Weights of a small GPT-style language model, trained from scratch on English Wikipedia.
Size: MLP 1344 squared ReGLU, vocabulary 32269.
Architecture: tied embeddings, normalized queries and keys, local attention windows, value embeddings.
Training: 577M tokens, 4403 steps.
Each number is 500 + 25 x the weight over its row's rms, rounded and kept within 0 to 999. Layers, rows and columns count from 0. Numbers have three digits each. The size before them is the row's rms in percent of the matrix's.

# layer 6 attention query, 512x512, rms 0.0988, rows 505-511, columns 0-127
098:520530484469488525488489457478539511519507458499564441455503512504472518513539512463513495513492474498462511515483499509504532514484499497496504553500489453504483477494541494503521497524480513486450486513490527503516538489510494527476490500532522502474501487554505496486492510507482494464486452533538530487457504452495509478482483499493501498486499500527514513499487505446512491534498
099:457550492493457484463493456555476495498554499480496499543512495507530456545543477449527470507521485501505488514520472513449509538467488475492461504490512487512440467523531527500494525482480530488458488524521512487504499520488513551487511501466483515468537509468507530496480484457465535490453491515495529527523513444512541450484478525504507518482496502534500522488484489523483548490512
100:471479472547517529475516541502547453466489482483517512533530505504500494493492496514510513455496460514493557516468546459502498487506552495482496501549486477471492504456510480467506483499476489522510503489560499506512494510502500485503495493509457514483502511462445568516493506498474522471475516503535511516480523472465503471494511511554481474507504494511511491476509521530496482479508
096:495459473490470509501489501507515488552477458508478461512506548491508505477510485511476483510488504492517515503491485436484452501504516540508475498545451465512458544506492489528481490466523494477507534492484524524488467529505497466432498504480515490495507475493474494449493482501479518518468547517481461487522484513485504497517483491542501486521460493472529513508547500486489507480525
098:468519512541456500524484468514476532515493508479538497508514481466487545530517470541483483515493526507455501511481568527480488477503504514515471545534498525533435500506516524521504548567510497514523526482445457501474483481499509507578494531480490497532512444515466525501509500503504530512537522491486552496575515483505529467528490518502535537513494484514560540486468507524523536549533
108:474517504490522510490505522483487496500549444545489484511511478483513496457486503488555462487526481492551479521498481449478498452495531516477513527508505493471517444486504479487510502525479513494478475457504534462497490500546469461478486506490491451524520545476521527520511486515478485477528478478561505495509532510477517497526480509521487481498502513487518480503531479517506521518501
105:519472507528490516504470541458523481492550496501507495509493502521530521480510513482479530518465519504496532498517485498506516494414498499475484513505504492521490543504552478483538480522493525520498538517554480504508497480506510494524534523547502531452474518513482506478488545546521530470519523443506496489470528467503506536494482538549472471498492514492524517504479453478555469492477
# layer 6 attention key, 512x512, rms 0.0923, rows 505-511, columns 0-127
086:513527479545503489484494485484519513527509467527563475507504504509451541484531458488510487496521506487526516516508493545503472474479521491508492509509479453528449499490500487521490499517485538521481477483457470537535517482507508492471487495515494528482499483511505504467537510482492532505464487516516513454461528467481493516492452474470521458520470505545556483543508512463495499508516
084:493478511490490463477490477526492482509516498465484531517458461529505444534541514501506502539520527523511468464509494475488496477435514482479472511490559499506490501494505508511487473500541521513494491491528535509547473518518520488465491504454491537533533547479465541455486493485468495500483487533483508517553485480549500440486553517477504493494515488514489499509494527485544512484492
089:514530492502514504493494516502517488481506477527531492493539502508506558504527486499515505475467456503486502493476530496509531491540509492499455509509512451478462521453520455484550455519490490506482488540495498514495499544476443483513482497534457459512509536494500505490483478505479480480490448480510543438462505510508476519538470480553455481503514500494450529473472514537474455518481
086:467473508467472497471491514525501528479545465461527476538515527461465498500490488494513514476485540497512537562479501521481460461508492495491531539486503494510468540528501520555479484503466543495520540506479521522520508497494522458483499461466502512528508461504520500481505537499505507516536512490509482515516469524481508516484504508510483522493514489513488523486512472495458508512560
085:469482491492463509480452511434488479501490478482489529494530497480444535527496509521497480541501491476453512520493497521473475495484544531512505474515476499519485507495495502517506514533499473529469511458498488511490481502547471469516511479434462494527513472494518518494526520493501504512505525504484540510533512448509585451489485521479509513500524501482521517486464489503492515547489
092:485484535483518485515508544476487514507582501532541491534502455507466509467477481483518471461496476515544478506513516448519498485526502453501479517492533490488512491475493503442477492544501521467433488484496491476510490498517509500479487525519482481490548522524534486485520519500480511473501497497571489530500481496502494489473465471507511526481525484489478495484500459530530527507535
089:490499506512466498492486516498529508481516517477516483515479505500527498492523529512499474494520489495513533541514500506481531478470477481496480506485474513522469513492541462477516481515501532519506541533503484509491490469479437473505554519564519515486499489548452507537483534504478543477523525457493476508479496462508520505473445480539496498487481485484514490510479463495517487460486
# layer 6 attention value, 512x512, rms 0.101, rows 448-495, columns 0-127
097:516502510516485513520497503486501477470539487517480536508495529524460508507502499506502489500514502475495479489490474510500502468506490488460508542523556478478520515487489503528517484511543515504498514530540488483494527427522505533543529519543520502474515511488490491507512482491490503497463541489517477510520481492504475472473501495461501453533511510459482455513552511485499543574499
113:534507502468538487478505490441517513466509492491502485528501521522484467493454494497478488519474486477527492510446542462477515480535512481507506488516557500484484531512519531491509535484465517525544470524525470506515481538522573527496516513495521476497526553498530456479466482508511487499466477474506560460537503468529487514519549540535506476521430502519468524482483524545488469506514
109:496518506513525481507499531464482487485550509501519458517487492511507455479550476481518526528556447510498521487516502535516519497478488509489488496478526476505498532501523451503482436480515532471522521490439495493522474503502496479536474484516466491509518480533507494495474496486516463512523503529492551494530499522464525520530461490508469483509484541509547499508460464537506513471508
097:434487469474495483538486496516487494522518531523538514544512476524510500509526440501493458479511476480500512491512507507461506488512526518532517542510480523499497496530515495462504471514516529515501486473527525496470450521561533484471494528506467517504542526521518469502525518486524495471476523494514517517512522488531460528492452519528510538529515521491522507491491516526505473491481
098:513471524543431511512519547502492469516515518542499449488506460491467537512531455487482498489520477494492486498535510533512536511520505481517504515501444503540501483463488440491502481561490532481464514522462473506516512504514546462558487484511494471519495506526555485468490503477499519488533527576499509488470511544502485521448532491545544502505479525501454498484514523483514582504455
100:481521467473535443497483502502528467486529467519540489533508513492475534519522447482489508514484501473489503454527512518498475467531526515554542533483482496539554464520488498556489494490502490480475510489494494499451504487488492537487424485466470529527493499502506501528499530483524483491497498489493498509518527489535497517457518472541536541521515539495515528486467496507546531447501
103:523462493487463454528534462512530488536530484456505524518467523453468489476498508481508498461478528505470494491534507466489471510493508460504491523505506571470500511508448500504508520508514461497495493505491483500524513536482509543482493489517522512488536508499508514486474522504505482479482461463483513505504503486486532518451524497533482522523460489518483522485490491474484478533532
098:488473506479516470489515484533491471528556475511497491527504461510468505533521489505533495431498501468492490490534547523483539509530512515474501533455475491468461515511502520509519519495484487433508469468461529499491512429536520506508523471503498533524480504464522479509520526465538523512479546462509498485490533530494538487471462528486513508502526531495535478471487489530475504515511
100:502511525473487508478520471479516444472501521531477519519515533546508505484484471525514518511527509544455491550447517492452540466485488479573501494535498479471492496520482489502519443527458525490486455531522483515483529532513458504507496514473506475438476497496466511482513515501507501487481464534525528499498571506477487492475508495521478472513526489515497514531472540494499496493506
095:497540495522475494533530475456459551483480532513494533493524495552492515459508475477482527516475523524473458513510468529504498473476484515480497459485474502531520487524519498521501494474525502496508520507466470495477466531527506515521535502499506489508498478503502499497469503516515492463475489511463484488535469476468491522487569503572472470523469472540500548464514458525510471499515
106:514524501512491477535487498473457554485481557488505479520467487504501460441559533521477476451530508525518495481499519470501497478446537495510496500493522511547462555461527549485502508513508492519541483529511437468489513461519501500520478497519498484520509447495478529523505490510489544466494516496494520499537504478472533524460522490545464507496516474524439511494562537492542540495479
106:481472520494548457528479551519500471490508505507533515543470469511499494519483502502492478485514461501525506496451545518533494534500547520479523543504529476515563503526493528526502507499499495523449501445513466454536512442487466517501518468510514518504493488492528428475514454487513522520522477485472534552536469524507521521523504511466517492547494506475474500529495486501543528485506
104:504487493500500535511531497521477467472476512479541508517472501490494535516546509514509482506522515471528476524516511483499498462498543507491490526534507514529510474527514533469479481469506478465478478419456469520471465559500517497540542495526492485517500506486496493478456467500548519498496500458476506516454510484490508452456499470580487514477476515507484507486509503525510526500495
103:467511447492539484533474484519506490509520478518444551506508522518502478442479555536516517483464472501504501551520511473530498491474506480531465490496500497470475485507497486521480453533547493521515488528494528508517475460500521483492481503508473499484493512542554452517496513495514491522508512495469490525473473485474543529470494530488472514505511508465491521496510497501504500482498
119:520545522474451554485490518486547511513515522479505495518488483491530484502485484493493446483480526482464518492526525546545520494534524523515525459511499504532473518490535557505519461493429503513496468489523501494515497511494519555470500521485508529482499459488535454483495499467486511493453519524486522500534518495499542563502513458502488482479456456511486503500508497513526481495490
099:461489538488565475502508510535519528512453512539518500532465509517454454484523484489496486513543488523547507512527497541494507516510496485483457498518487448539543524525504496503472500489514522501512490462456507526488515513521544507512500485484490500454472509516516486483505506471486514543497521487529541498482529488507501466519495491514489502499444543502509552441513536533486485492506
098:476491479496481482535528518524530519496506478491509527535480479479499468491469534509489482503514454517546480548503508502491456523517493479490464446522513513460485527515528504526477471483474471506506500506518523491507478469502478459438537506481409469493520503528536468487447445510567497497506502530489502496472553522522513527469474500529505553537515537477469480477528506486489448483541
099:494503523493491493500493528545535485476531513497498490512497499556492477482491469503505497473530498462468490518554492489496522518520531505519519514475519513504501501472479478514490537491469483498537484503462511474464483479481531516469509483490476482480469511517501514530504527459541472523504521527503474469523493507546476561474498526498559543529503502480512469480479507509510509495534
099:467502432485483464450480510533522528494529473468467519538504512473496465480504520528439490513503491534488541498487519493527494483510484508524530496537509463493486504525496481480525494502485504546497488488536488466507511504480498481544447483440459527521504517535495483469511523501493508501534480532483467507527507476504501493522509516431559518488504482463527513470468527483508516508496
100:543523535483496510489479495472480481517490495523516503500477490546517480506518505495457471493511499493497473476429456522469547496490471512481501529564465512512478482506475513491510512469527480477480500509501536504468489549469453476494512518500480490493536527463535534537458465531502492487497465521535486478533498500531466478486481507470477481531519474498482503499495465487451485533493
107:499493483522536530517501497542492515460506480547507496459444470478527510482508523491515531473500498511504518508507512509523514536486485507487510489499460489515506517519555458505502516500500538553502526508491499464458512482496542487471482482496489530470498440535562506479492512490483531488504536512509499459462509473509500515522491520516553512529467491563517503486494476515519552483480
104:488512558512489466522509464495536479452518477548498497536500545511498496479491456486495508469509475517518488519533500508517523458491547491511487511524491562525497487510501497463433512516498508518515512558447473467551547526506529531531541526485496488529508509542520503492464474473537484499517460530509493530553489543508482507494500522488516491510432509530497521540502503461513472488448
105:483484508514487483462539524489476491461500505479470506495545454532516460524461541456523503481507543535494513496497555512513466498545515538478504472509531523469529510487494521537493517473473468497513470438472521476495489467449487532499557521504496546483518499460557516531508514521520510502513485493548471524538466478524509511543528503449517499462472475516479439514488524507508523478498
108:486513462489493504504498540521489531468490520541481520476536514514495524465470486465489559492492490523520481537505486479499544541495476449503498508468469489497428546494528482542461528499516447492523457479456516518496499471482475515473476567501479510497514498482512495496456485505520491516469518528550529496479493491504487450510516538513511483468469501497522494485536508483481504512521
106:479479516481530503501509490535442509549448519462511516504506496487466495501464542503501523491478524501501487500529547484527476539504491470528463502525529490490521500479493492483514509496513532474519480475524496513517485488546477448486509477529508475477487517493492500560485442513515523483530525520497526505479485497478509506477505504550489514500482504499508535484504498528476500517564
098:511567491514487507540462488493500492493464509506520439483485525486497505507465529479500516525493521556474490576504511500517476432517521455495507505531496471476521457503475529514507535514472504496528519526487488502469512500476482559519462464511470525454493503544465465515532513452477494474542488504481507495473485486487498513497474499532516494503482475539507478508503534463540481489512
105:525454479471529477521502476520518496489522482493503503466484503538500515541506534493564521519467498498529513476470491504484532459486500516517472534554498500478468466485508504518526471517492489488506487491517494461512515504423460518464513464474487503544512528520519502500544514472511511544518519492505501507493526493530546472497513485480505509490472521537497543494483546516482515495514
102:488496519481529504550492504450520485501555497505500482531482540482468511536534504485475492571522505519490513496491496517494481488488495522485506497454533492542489528463503506434515501526501527528522506501523492478507490545508479523524497499497556501518490504511478497474510512489502473488494496482542537495534507464491468519455494476550482508503466478506510499499535439510468527507501
101:481497519449480513468526519514513482534473466512499502529485502446471512480505539530528487488478492490496485494520518451479486501519550500498520506481510514518522562495518516485500513533523514487470473530446493496514505520508548507492534495490516474489473496410501517456483555496534547507472462509497498494496498480468479471526568481476510502475519502527466545511467513486464477516515
097:499477532509522529523504504516476521537484523509476521489512495497487510487510469523549492515515464432527549488491498504538510541483511467540500502490497579509496517522478452468494493502507497497497510469456529477522520493494491549507474532509538503494488504510550506517525539514545483494515444490550472493493533492524556511540457511519508445504518562482495496544498536486465503495534
103:498476507520469508544486531513495495487507493504495503517503482473487476512510480493515494512497485474464535514454527526484518509451507537503521519526551515500528493497469442467486460510559500483489508467512500481466482499516485489481484503496528493491475477490495466466496507493546505524465481496490447514492478492465522498509467485452526474515493524460500472500543468526516514558484
095:518505493448474516547505519492503474485521514510504493480505523496508510501463522516490555520492546500485501478500510525501477496488484494455511541504498535486510438480496475499459477514531500556517573517537463508535506565491475530486507516479500472512467535499497527524515480463542536498487488486552546556523524582484472465536497482525535481532480489506500518567493518510466510528511
105:520471537488535515467503542496525456531452520519483492527492487520490467548422508517503499528518478467480517512504482475546528526483508520465473543452508482502502532462479460459470484507534466517566488490503496498533452519508502530457520548470457521530508493442488480516524481487498546515502472487520473484512494503509446503525486526490532551506463501510502454512460527505478462500482
104:506525465508530522507526516427521507491469521544510464491495474472532488527518507512555475493494461461535526493528468496534519488497498539505506515508529489508497512486537482538513503492513463520484559540479489537504494503509505496505520515485519448504451500487493492493476451504504557483496483524476479517514522488525525499517475504550482509494544479529552437504480468516491495462488
104:446471445504491489506523493517500520567510498488465497476466484495538497467525513541520467453505528464460506521512489512524498508508500539502488548456459498511527470491464550515482469529520495490485494458498515493517496433473498497506512481459494485500481503516504499512483524477499490489548493495512497532481514505496524513468467504475505479479524481496531504520534508475498476476523
110:516495521481495464535520560480468484468531535497507471529496490475485508560488507517466527498450557533431509469489526517539477498519503537531523510501508541496509494505530509567501506479501542475503523458506491507504482507497515516449490497530487521515473454453541469493528530465493521514483531504497504470459502484478531498516492513529507521511496490498482505520530543536531523485475
098:515486512528506459546486512554514543494487493510548517508526526501516491481492530524532483519484538470581512525488503513489498539473543494477462511488492500469461455497473512527494549527536496490503480517449568485485528528514553501473497537494516490480479528507592503520510492538524502494471512518519504479510491479531500507515521527481488497494509499477485494540508554530504425501508
105:504481508524455517504517502518473494502493513489478521512506497484505510514477505487505501524499529509569471506525501452534498500474483521482507527476494464506504540465516484485512488490531507491489534545463481558464552498516518515517490520539470493505467480485482521465501454517501502536482501482473516486501468508474519523563514494451469481479514518439479480504481508447558471471460
111:427426506438467530449512513526496513552534462463511474505538483502502468489506517512512479493490494498507513464540526494494494499502483497505512493482489477487522514503471485503519539528517498537537490521518489490469522518492469484524521486516517503473485530482485488521526510520543531511507469493527544492481513522487532500474480549501472484534492550475503506468503480489487481485526
119:490488493488483486515494529474499519497460493536500474503480485484524502488522508517498526491522505498479491494491515495499513529500515463533473520507493492509485518463478516481483475505492487510509480498492516488487546564483499511475459472466498498473486499536487469541510496514501524508520490514480510478504511464504495508567470498474524532463543535491455478463479475501549517512457
105:502474507476481537526494499515458506484528500439540429494481508458511546531496507495494511503509497483484477494512517494527526512528513484500551495512488501508508455505473519483512493484473478469478522517482528462541480488508527515500491499493544511440492483474508450484481498512511517506455525538510476471497510461491457528552531509497497477497528500471496499484481490515499513517504
109:503500522514495506478527476494521494487474524508539499529538493485460465475544492517472520449551527484526511527515505542516531502471504534489513491523496485482488520484483454515529474510524488479484456465532457480502506492501479505474533520512476493478495555519499458480493501487502513514460487490528488485501530521454508499459496532528523581547500474477505458515526504469511508466512
108:489438476474506515494468501477501520487466474471459492519499466512556482526498523512484507500493487503493484554524469492524494476470531487496540493473499487478539526503506492503483490490505482513509479500519483514484444554550486529505497521509466492478521520517481498518498472469487473502486589496492528499498518508465555481481495522524449506478531527491485521479509505475498498493539
104:526495471530485510488475503529528537500510496484436480494538458461515539490503478510497495549491482493455468491483524557520514504447535474483508525512537495502489535535504492503514431480505488498498489487477500522532494449529483492440525467462499518499563486489483486451476537540475516499492495518430480473532480446524570461519500518513496486517495503500501544501482487515477514535489
107:483541491507518497508513492505445512458528515494503532485489491485496482481511480473508472514454482505498490547458501485564518499451530505486497482515491484499548489517478472553527513516476533473521497514476503504485522458473468499452489490487479491531538478560505519496499542485477459525516506539536469528510504466517550528529502492485498524485456521494468484499523503496501487445443
099:484489522471507555472500536509450510470478487476526532517555524503495486495473491511493463479462494502541517482501481500511507472492470491469439471463482530485472489501449478480508518514457517528473509457508507488521503501519512561479524505467531460544529508505450472533492485509513498487540479492509507488507510494478526476514524547500515470448523476543510504466517470498514492500491
094:473537517535502483501504515518452547438494484432443509442498507511516500493491521490545542518484500492482544496510514506547500542539505470541533463490507501478502476507464536501527494502526499500530502496491498413507496514477506533518521532503529510535527495505520518491500502443481517574539509542498493505530527548458508490477509511522495509485500486477489480490514503530543506504513
099:511485497491498472469477501527532481535521496502518476473508492508495499519528525506515503492482559469505497482478506480503550495528510487462509514495450480528521496508501529466490497473505517513506539472537492510530511484500505447506491515496537502499492513532515501521499532491501464514540476502485520477520554502458509489487486488463479551478517458468507489591513521496509497518510
# layer 6 attention output (transposed), 512x512, rms 0.081, rows 448-494, columns 0-127
094:515508462490532433550459484462435497447466495488508485531488485517437495525510463506475524475530448468487507491472531553501485493484516482494485506527534489472466513520482535523520517474520521462507487472476538453509507497534511479525490441468511499501510509469505457512515498509513468503516472477512484505502462535528512503483517466497514498520529500514467469472517508484496478518498
115:492530492471505511513453526503515471478478475459488484458475462552482464486537511512502447506526500518449491467481539488509494508504498482532494581465522494491525574497500533475539464481491510485482506469537477507444503482456506512537477500505500503497477525540513516475487474526504496487485465487490482474542500525497486522488515456519487514496484491502489511495505532495502521505509
097:506484511510538499537454516496424512505466496529517551471522518484499479505472506494500489507465527519513497505539486468476504534491506500476486497541472435516512500504547511578423553508520485507486424510523497513448461500495484496476470517458499466508441504490496506514540465500465472467520488474479516469500508476539515499528481496465523470459509495453454509485517560531548523502524
108:551472498531506523492490465510505472480497523506505481507515499491546499485491526519514560519447497486504500515506493504500533499542483486495512474471515585466483512460511483518476511512499463486479528441468487521481540490466506479487479436487491475504463517574546511524508543501471448536486525490534492486486492492535519494507508480509506496466467477501541488511447464487492478465507
105:528510521472535516456525522520509513460463495504516482511449527493499527509536548461495485505475498523485510513456479479487527476506507478524481468473510507551538519508507516509485512528462469463501510492504560505505512533539479481503503470518489518510492516491526553501490533494518512496506501516504514521505495490540512486517474459553514522506461547471507594492494470494456501525488
108:483517489538473496511502468589486505513478495525520468463489481518451457489532457500523526473504504475513493548512454504490558535560462488521503477511488487497468467525475450480488500539490504469469483517527471526482507496472511488463530470479518500485510481528534495502506530518538492510489450523491529498508500486523498510506516498520482465508482504478450512530486523459529524503489
102:505514495485543504512470499522483454498510521526492470492515502496502501508504506476516489532421488496497526531512498507454528522539525490515542498515542455474518472511548474527471456484496516520527510523513499536520495495499477499481487452493480481513502445553491513500486462544515480474479515492520506483530512496494484467493543514446487491556509482511512522480508488491516482490507
101:439516505501471552471531516512504466512470499479508553476502460488493492524494547499510476513505501513540566526530491487493512481491486493503494521525517488524518518521483510454503515485529532525521479523521517498454545555525483494493487536504500496517487495457493522513501463523525477474524484527477550473554509471516489521476540496503493480507517480499476538497512478497483481463500
098:494549516489483476501482482527491530510531484482532493497516465497502482482520487496482505479506483510512483507524512477482483497507505503528519438490487513500484478506478538514539487501501465472499432472487505518468505474465485507478479502485527519497498503477528545482508476495505489461518533466495477583508504495451464545494434478491516482505482519493476521509537492552482485462491
095:492477488449508478495517510476471473545492537548461481504489538501528550518479484514545456471495510486516492516472456506478473499517464495489511483534526470514521480483526473521486497532532505513500500470519494505508505465479451533516509556492517481534509479481508521514529497518536526512511537486493545529479526516485497525525503501499485461523499497498501476538544489486475486545519
103:499484538499499517457486495498541503502512525516515479518502480513531490533492544496561523461479495446503528516512480455474506541572474508566515516510528484468499515482531476525468514508529533514499500503508547479488491491493516476467493549473540480508493458492510498488549543487517490529533486496507487491525560494472521506543484486432493521442491480504534491493469532517514500498517
103:516470510550503484479543489475496536502497480482488498455531484514488523510507499468479479529498572526488519506486499449522534539507506498476462503488531528499465449523522505484528477462486494533545533493498531448541488539515494507477497460527476522460505480489496494490498522491462511562486475552459483483480521460476502471486500550537529503556533540509493498453497432512497446511455
107:480468491467512518534508524514494465501487513490492485482487484521513512501520499578475525507500541540495512495499532470514531497504450493518482535527475518484541523549482502518532509528517504527504517520543480492494498486526499475529476498493505531548503492506539474485483522507504479524453504539477513485482471519491523505490504478496487500518479472497495516505493466492508481508519
104:530453532500489531469532496502515539494468531516530530496453461497502511528497463431486490496506482533490496532535494488545515527474513497499470513528492495492512480525513505464550553552502519479514544489484470550514513516528470518510496490498514518484532498502500513551519511495478550445474470497461495509517508461498487478487510466520516531510487517548483538507532455493479531511517
114:510465466529509471532522482514497509535519475528503481534488516468479502497515503510490545498455518493547485487499426458498506472525469512503481521501489533511514490440458465465526522561498554478511531502497542493523526498544461467521452529516528449523497502479520579476477511479492464507476496512543479510511535522494498464465523517494499503534516474516484477502496515505459512547529
100:475541483506481479473495513464474498518497526496466514508479535485464505479518492478500517501521497487509500481497481499492512474531475470503473473481538556486498500469524515459494505507521514486543502503497497513482466515525530514470524495508514535537470512451483476456501478503475515518487487497508513538487526497474435495457514473524523482482479516493504553486514468525475500489479
102:479468499457492508453548459524521501507427546504536492473516488502478475471520488495516519525471466484460465514500457480520514495478463499528581486534501501553522500492478511492529502527473492502511483483513497548501508480510481517510478467501531526497508497528465509515554532530451439471489476508534535507506508466508509476484456525487468453470528509488507534493481471488460508515489
097:474509534489445507455531472532522444488500520508535472510552489495481537528536474465484491485492534507478504487531513511484475522525455492512477491521465514549491462473507494499496540486495506503500483496523533511529468550465449479561481506545503490483520497480499524505516467514490450516519461513492432503527506485482498499479540537489493453467496489520526470524505506493479584459502
102:451506493500483511458484489481507472547470498493535464526531545516476532499489510571493495509521456502477506529483492512498502528511516522503460544472459535498536519480503526530486533504530528507514515535503503500512516496483486555526488528530555538459522478520524498502515454464477535558520535478517526548483513518498546468486508513511493536491457464492522539505499532502507450503535
096:504512473529553489463482497509530486509506488531475492463500484484509457482478457533495521512520454494457481504453548475494496479490514488507465482490509522504539499443540476507486522515531506517503498534495514510526462495481486453469520471447551532503475511467525482476518501502497511527534534486504488481450491513505484480447500516496512482493490494505501495488508490480503503536507
107:497468521513498471518543460467520486519501504464513529515513484499491519524485478514490466544530494482484472535475509551495497499474494474496488521540552525475463492515482473487510493444518504518493481514517510557484533538519521509522545475490506495507535509455497479505476482523497512570529472526505473483515495537518485457493531478497516534529496473444460460489512494503492468503505
105:520505496478477496479451505495466474499510546504550542483495542485525478483475510484517497513502492483484497514454511507529497519533481477537545446513504448508511523464503479505495514509504562525431433507506495505484503461473473479478508524517528520502517464519482526490496537534435483532524520494498484534465547510455493491541483524501528515502536507472514467492502516559488529511512
108:466508482501485510487518503469531480554507486487486522491492468554495525549516447527496498512437510493494509495484473460494488471466509538500499516555518491462531507516506504496498519535503517477505513497505488496488480476471435488478502495511498503523490465459549550516542482477473511509490495453473516516480479536497510489502511537493504514509498502505499477489536545512512496533480
105:473435506491499498523515519498513500516488498541513532525552544490476480474540508517497511490524519515509503544547492472520517544507448507505503534535467468530552473499494526528491487466488531483487480525520517493537522538481465517465528504477512522440478523534518508489484475503516499501504531498473535505479505487505495483510458482481487504488500519487499514524523472496463475493488
105:499489529497512531512507503507533479518461510526524511503507491500485530522506464550498473460474510485501508516498545496496546482476495535470502543524536497503439494521483528524519446507500468497524519491493475534522498500499487487514541507502499501505479511494530490491489492482502502514469535488493496522502498467525508457513560473518481515516479494514475521505536491509508497484517
090:512528532474500475482458509525492514473482511463502520479476478494484467532538472511523498482459506496522504450508479490482570480507524500506534520505478437480493499485519501489471500522525512484503481524510523480499537437539523494434471521525517479539530501521479479559497502510486515537470491478496503554499513476532519495519520568523548487465468510519504504507465505535530462488476
105:511471471527468498510526456491517533487472495461449488475485475511512498452578499497488470546508446473475499499537528513506489485530491488490549520494496516477525495484554511495455515487491501493503501534535502494505510519481502460523503479414529469501501509494528512546511467504534464463547494429498507486500503494477483535525465564500482513498526504537530514510503507502529480497493
106:490478503496492473478547520500542492515500520495491488450522493492508511478476506505499509506517481507482497535461523464488496504574490469516508508470534500498528499479491461492511485490540528488501511507512526535494471519497513527513485488468472527515493488493520508517527496525498467509486493494536462484516506485512463488458506496462496486538534512515498503576499519485511517554543
101:519545520513507511469483494473480530488518526539486510519471462474511496520517485536500507501494472538492499486508499465520487501475507533522496516491510559481475500470525589537473471462497515498484531494523472507555526526516563504537501508540484584464465470498535486461482501539504480513497548516532484494505539479490480517483484496437485499481519471461547452469539526465542517524527
100:532495488522501509487497501479490514481515521480509502472489484519501534473491512467491515531468486529480459532468532511510425491555502508481449519501498485476499530515476493536520508511467504446507469499469521544537435504486502453506525434520470520519486473496474511507493523509480527483491482497462470503507532472470480485469474494493481525516513505463548500483488468550502475500504
102:523533499528532498479551484519497430523513487527522494486505491492516491518541503526501474497456505526514506475536464515489488486513479488461508503531485510482467507490478471468538497492542506500473468470513534491524521540469498483531468485505507477465515515497493487474527458489495488458483467489448510506534507427535489461473540507495478508503482471495494554553504506509484509503522
098:547489520519520505476528471480528474540517532518504517477480469495513519440540493564491480518514504504509470581513469482491526516539506512484499470489502478482460486506465452496474499507533534479517516504523534525469502460499457481498483541508481505503501491517488467486532533446480502529509531540510405473459485470497501492522512502474531509544551480511513490528474491467519487519541
102:457530487523472472472537528550471491483505525479457555520432512496494534499511514498495508505498453496513498472502458473497499505508473503491519499495480470509526489510487518490542488508493523482529514486486502490496506482528513504519469426509514490501475523538501458430455453474540461490446455515508473501529564484469476459475489430469490476497538475509529548523494460540456477503505
110:542486483484491476503479506524474492527529522527443493546512530492514518497478522523533499500506463554483513491524513466510514505494473538491503499478482467516477470467473529504478500491497472500469456494487504486496515521474492502522434477512497495488456465538481508446485520515444531536518533479478489500479503493516499511513511520479507491497503499513540499469478528534530560507542
105:510531529501529515509486463487478497505482490519527501482497505546452483535468516483495477530543472485499516474507538494467504491477495483510515459542503495502474508532464477471520547474498505504504505549509485492505492503508484515513507528532546561457501502426499582554516468470502533511492541487481529476556510499508478487463509470471528501510472534553509508467457507499482533548501
107:519484512493471503446477508482441554471459530504504488505542513488503450501504472497498519533506555519479497495543499498502509590527478506490486469533496465525491459478507544520464529480514495494494447506509506521507511482518466479480502500521526508489506520512545484503511503501507502491558489497511519515527469539498488494494522500518547473488536503494454507509537490510525532449448
097:492506500489454538457526479489517505495523493490538468506527498519458523518510511492504493543499513560467455468507502482499539470504500527484525549491485578474478570495530516474512457470487510518513492520527475512479498503497502513534485455547477522522510505520521507537471499496507509507470481533490525522485508487498493516465530463513489500473476495521530482496526465438503470453491
112:514526495506472508468451453498498468524511510524433499477554514492500509493421555491539468477517483516502516520473492507489506495482516528531553521511522504482476521476553529488482553484491550501506472454462459547500491501513491467455503496538487453519552479488472506514490493489500512545498508491501488500574457485529512464481512515499492508512511494481501463482504530462519471514504
103:542541504497521496567504485508500469527502530489563493508480533466475540481524527522481552498495453498546448514468517513461488447508566535457528475492529513487482514497487499491517493520484500501513541463515459506520510464513492465555466465514477507540518500509534490493515510504495474495471509531515493472505541495503480471502559462538451487505475488509512488481542514499498493536500
109:504480505504489519518513478537529476559543487513491491523490515453516491456514482514470505521465489481542465538486477496500496470493491515516508468467516563490511501461488448469514503526538506473479517441500482548486508509506504473470543492465458487478558513505533561473510479499504501528462501523484483490452495515498488493465512510506477513500479519536499489501514487477491468523561
107:491496517534543471488468528493526448512496505524503490510503481550486498507490515496485498508521508566494559493513458464520500539543519469531441527485476518511506487481505446523496512521459503529470512518523510524517532484517571498468510463457453520527492519535488517469477509497505501528465443470491477511494514526494504520472518489529488506542496533505514491546529443514498507522501
106:519526522497492489497471523522447554474513479513502498477502531506491498469497512524490509471488500527487528467473524494493487529486520513521519421466486482479471507493541501496525525504479491512506488498477514512554478487444524473540516526502496528522492444511493535495537464508489512498523482523486521482531510526520531486492493481462497497505501482514527495495560563502510471485512
108:510495506480486499486503459480519519540558505480486527502475521513491487442504527485504480506471502540490518485507494531541493514513510505485495515517525529488536487543484531479483514512454540478473483463468555504496508531443520497532485477501487543538493518480526487524490490488496502500459493438487469508507535484500503519441513494531483509517498471537477540533525443512510496567512
099:474486471480517501529494564470490501520476527500525530534455515506487473490500488495464476519539538514535462504510552497480492504467517491500495486508466509514567505462463499503456479516484469498499504536515501515495460495499511504517447508518486505501487505499545479441511520536535503524522485537510515542477488546483500490500525465506502524539532528497512492495497506488498476498505
105:533549511500477503500474495511474475482493499466510477485546491504527553470484487511499517495467450510466553518512519520537461472498469497493506507426506494486516441513513501462532490482510480534478475487462538507509521504489471542485454511494479515503517536536497505481497490488500483455528509476448507488510537501468477504462527510470510508465509505502492541503509498485468497479498
105:489497514478457513480474483519523495505530491521448511490477450513499505487482518527506529479497482473510524461498511505529531508417450495441487511538534424526494511452502508461486497456503495490506496496474501466478525508551489532505522513498481499497475498483537530515531520512524459510464548531545484498494542535467516538492563493488520511477508486516492492472507503495503504513473
092:539520473528524469475463496499449535484490507502524504544468454471456519515548487510498459514552473506478552499491423506479519513539556467477515488516536520486465486507491492528509480495475495505514521504520503509543487470505481541508478505471504522520554474501483537487529497487492502478455524480477525506454533469501527486469523470507491484513514526524495544508466488504521453512472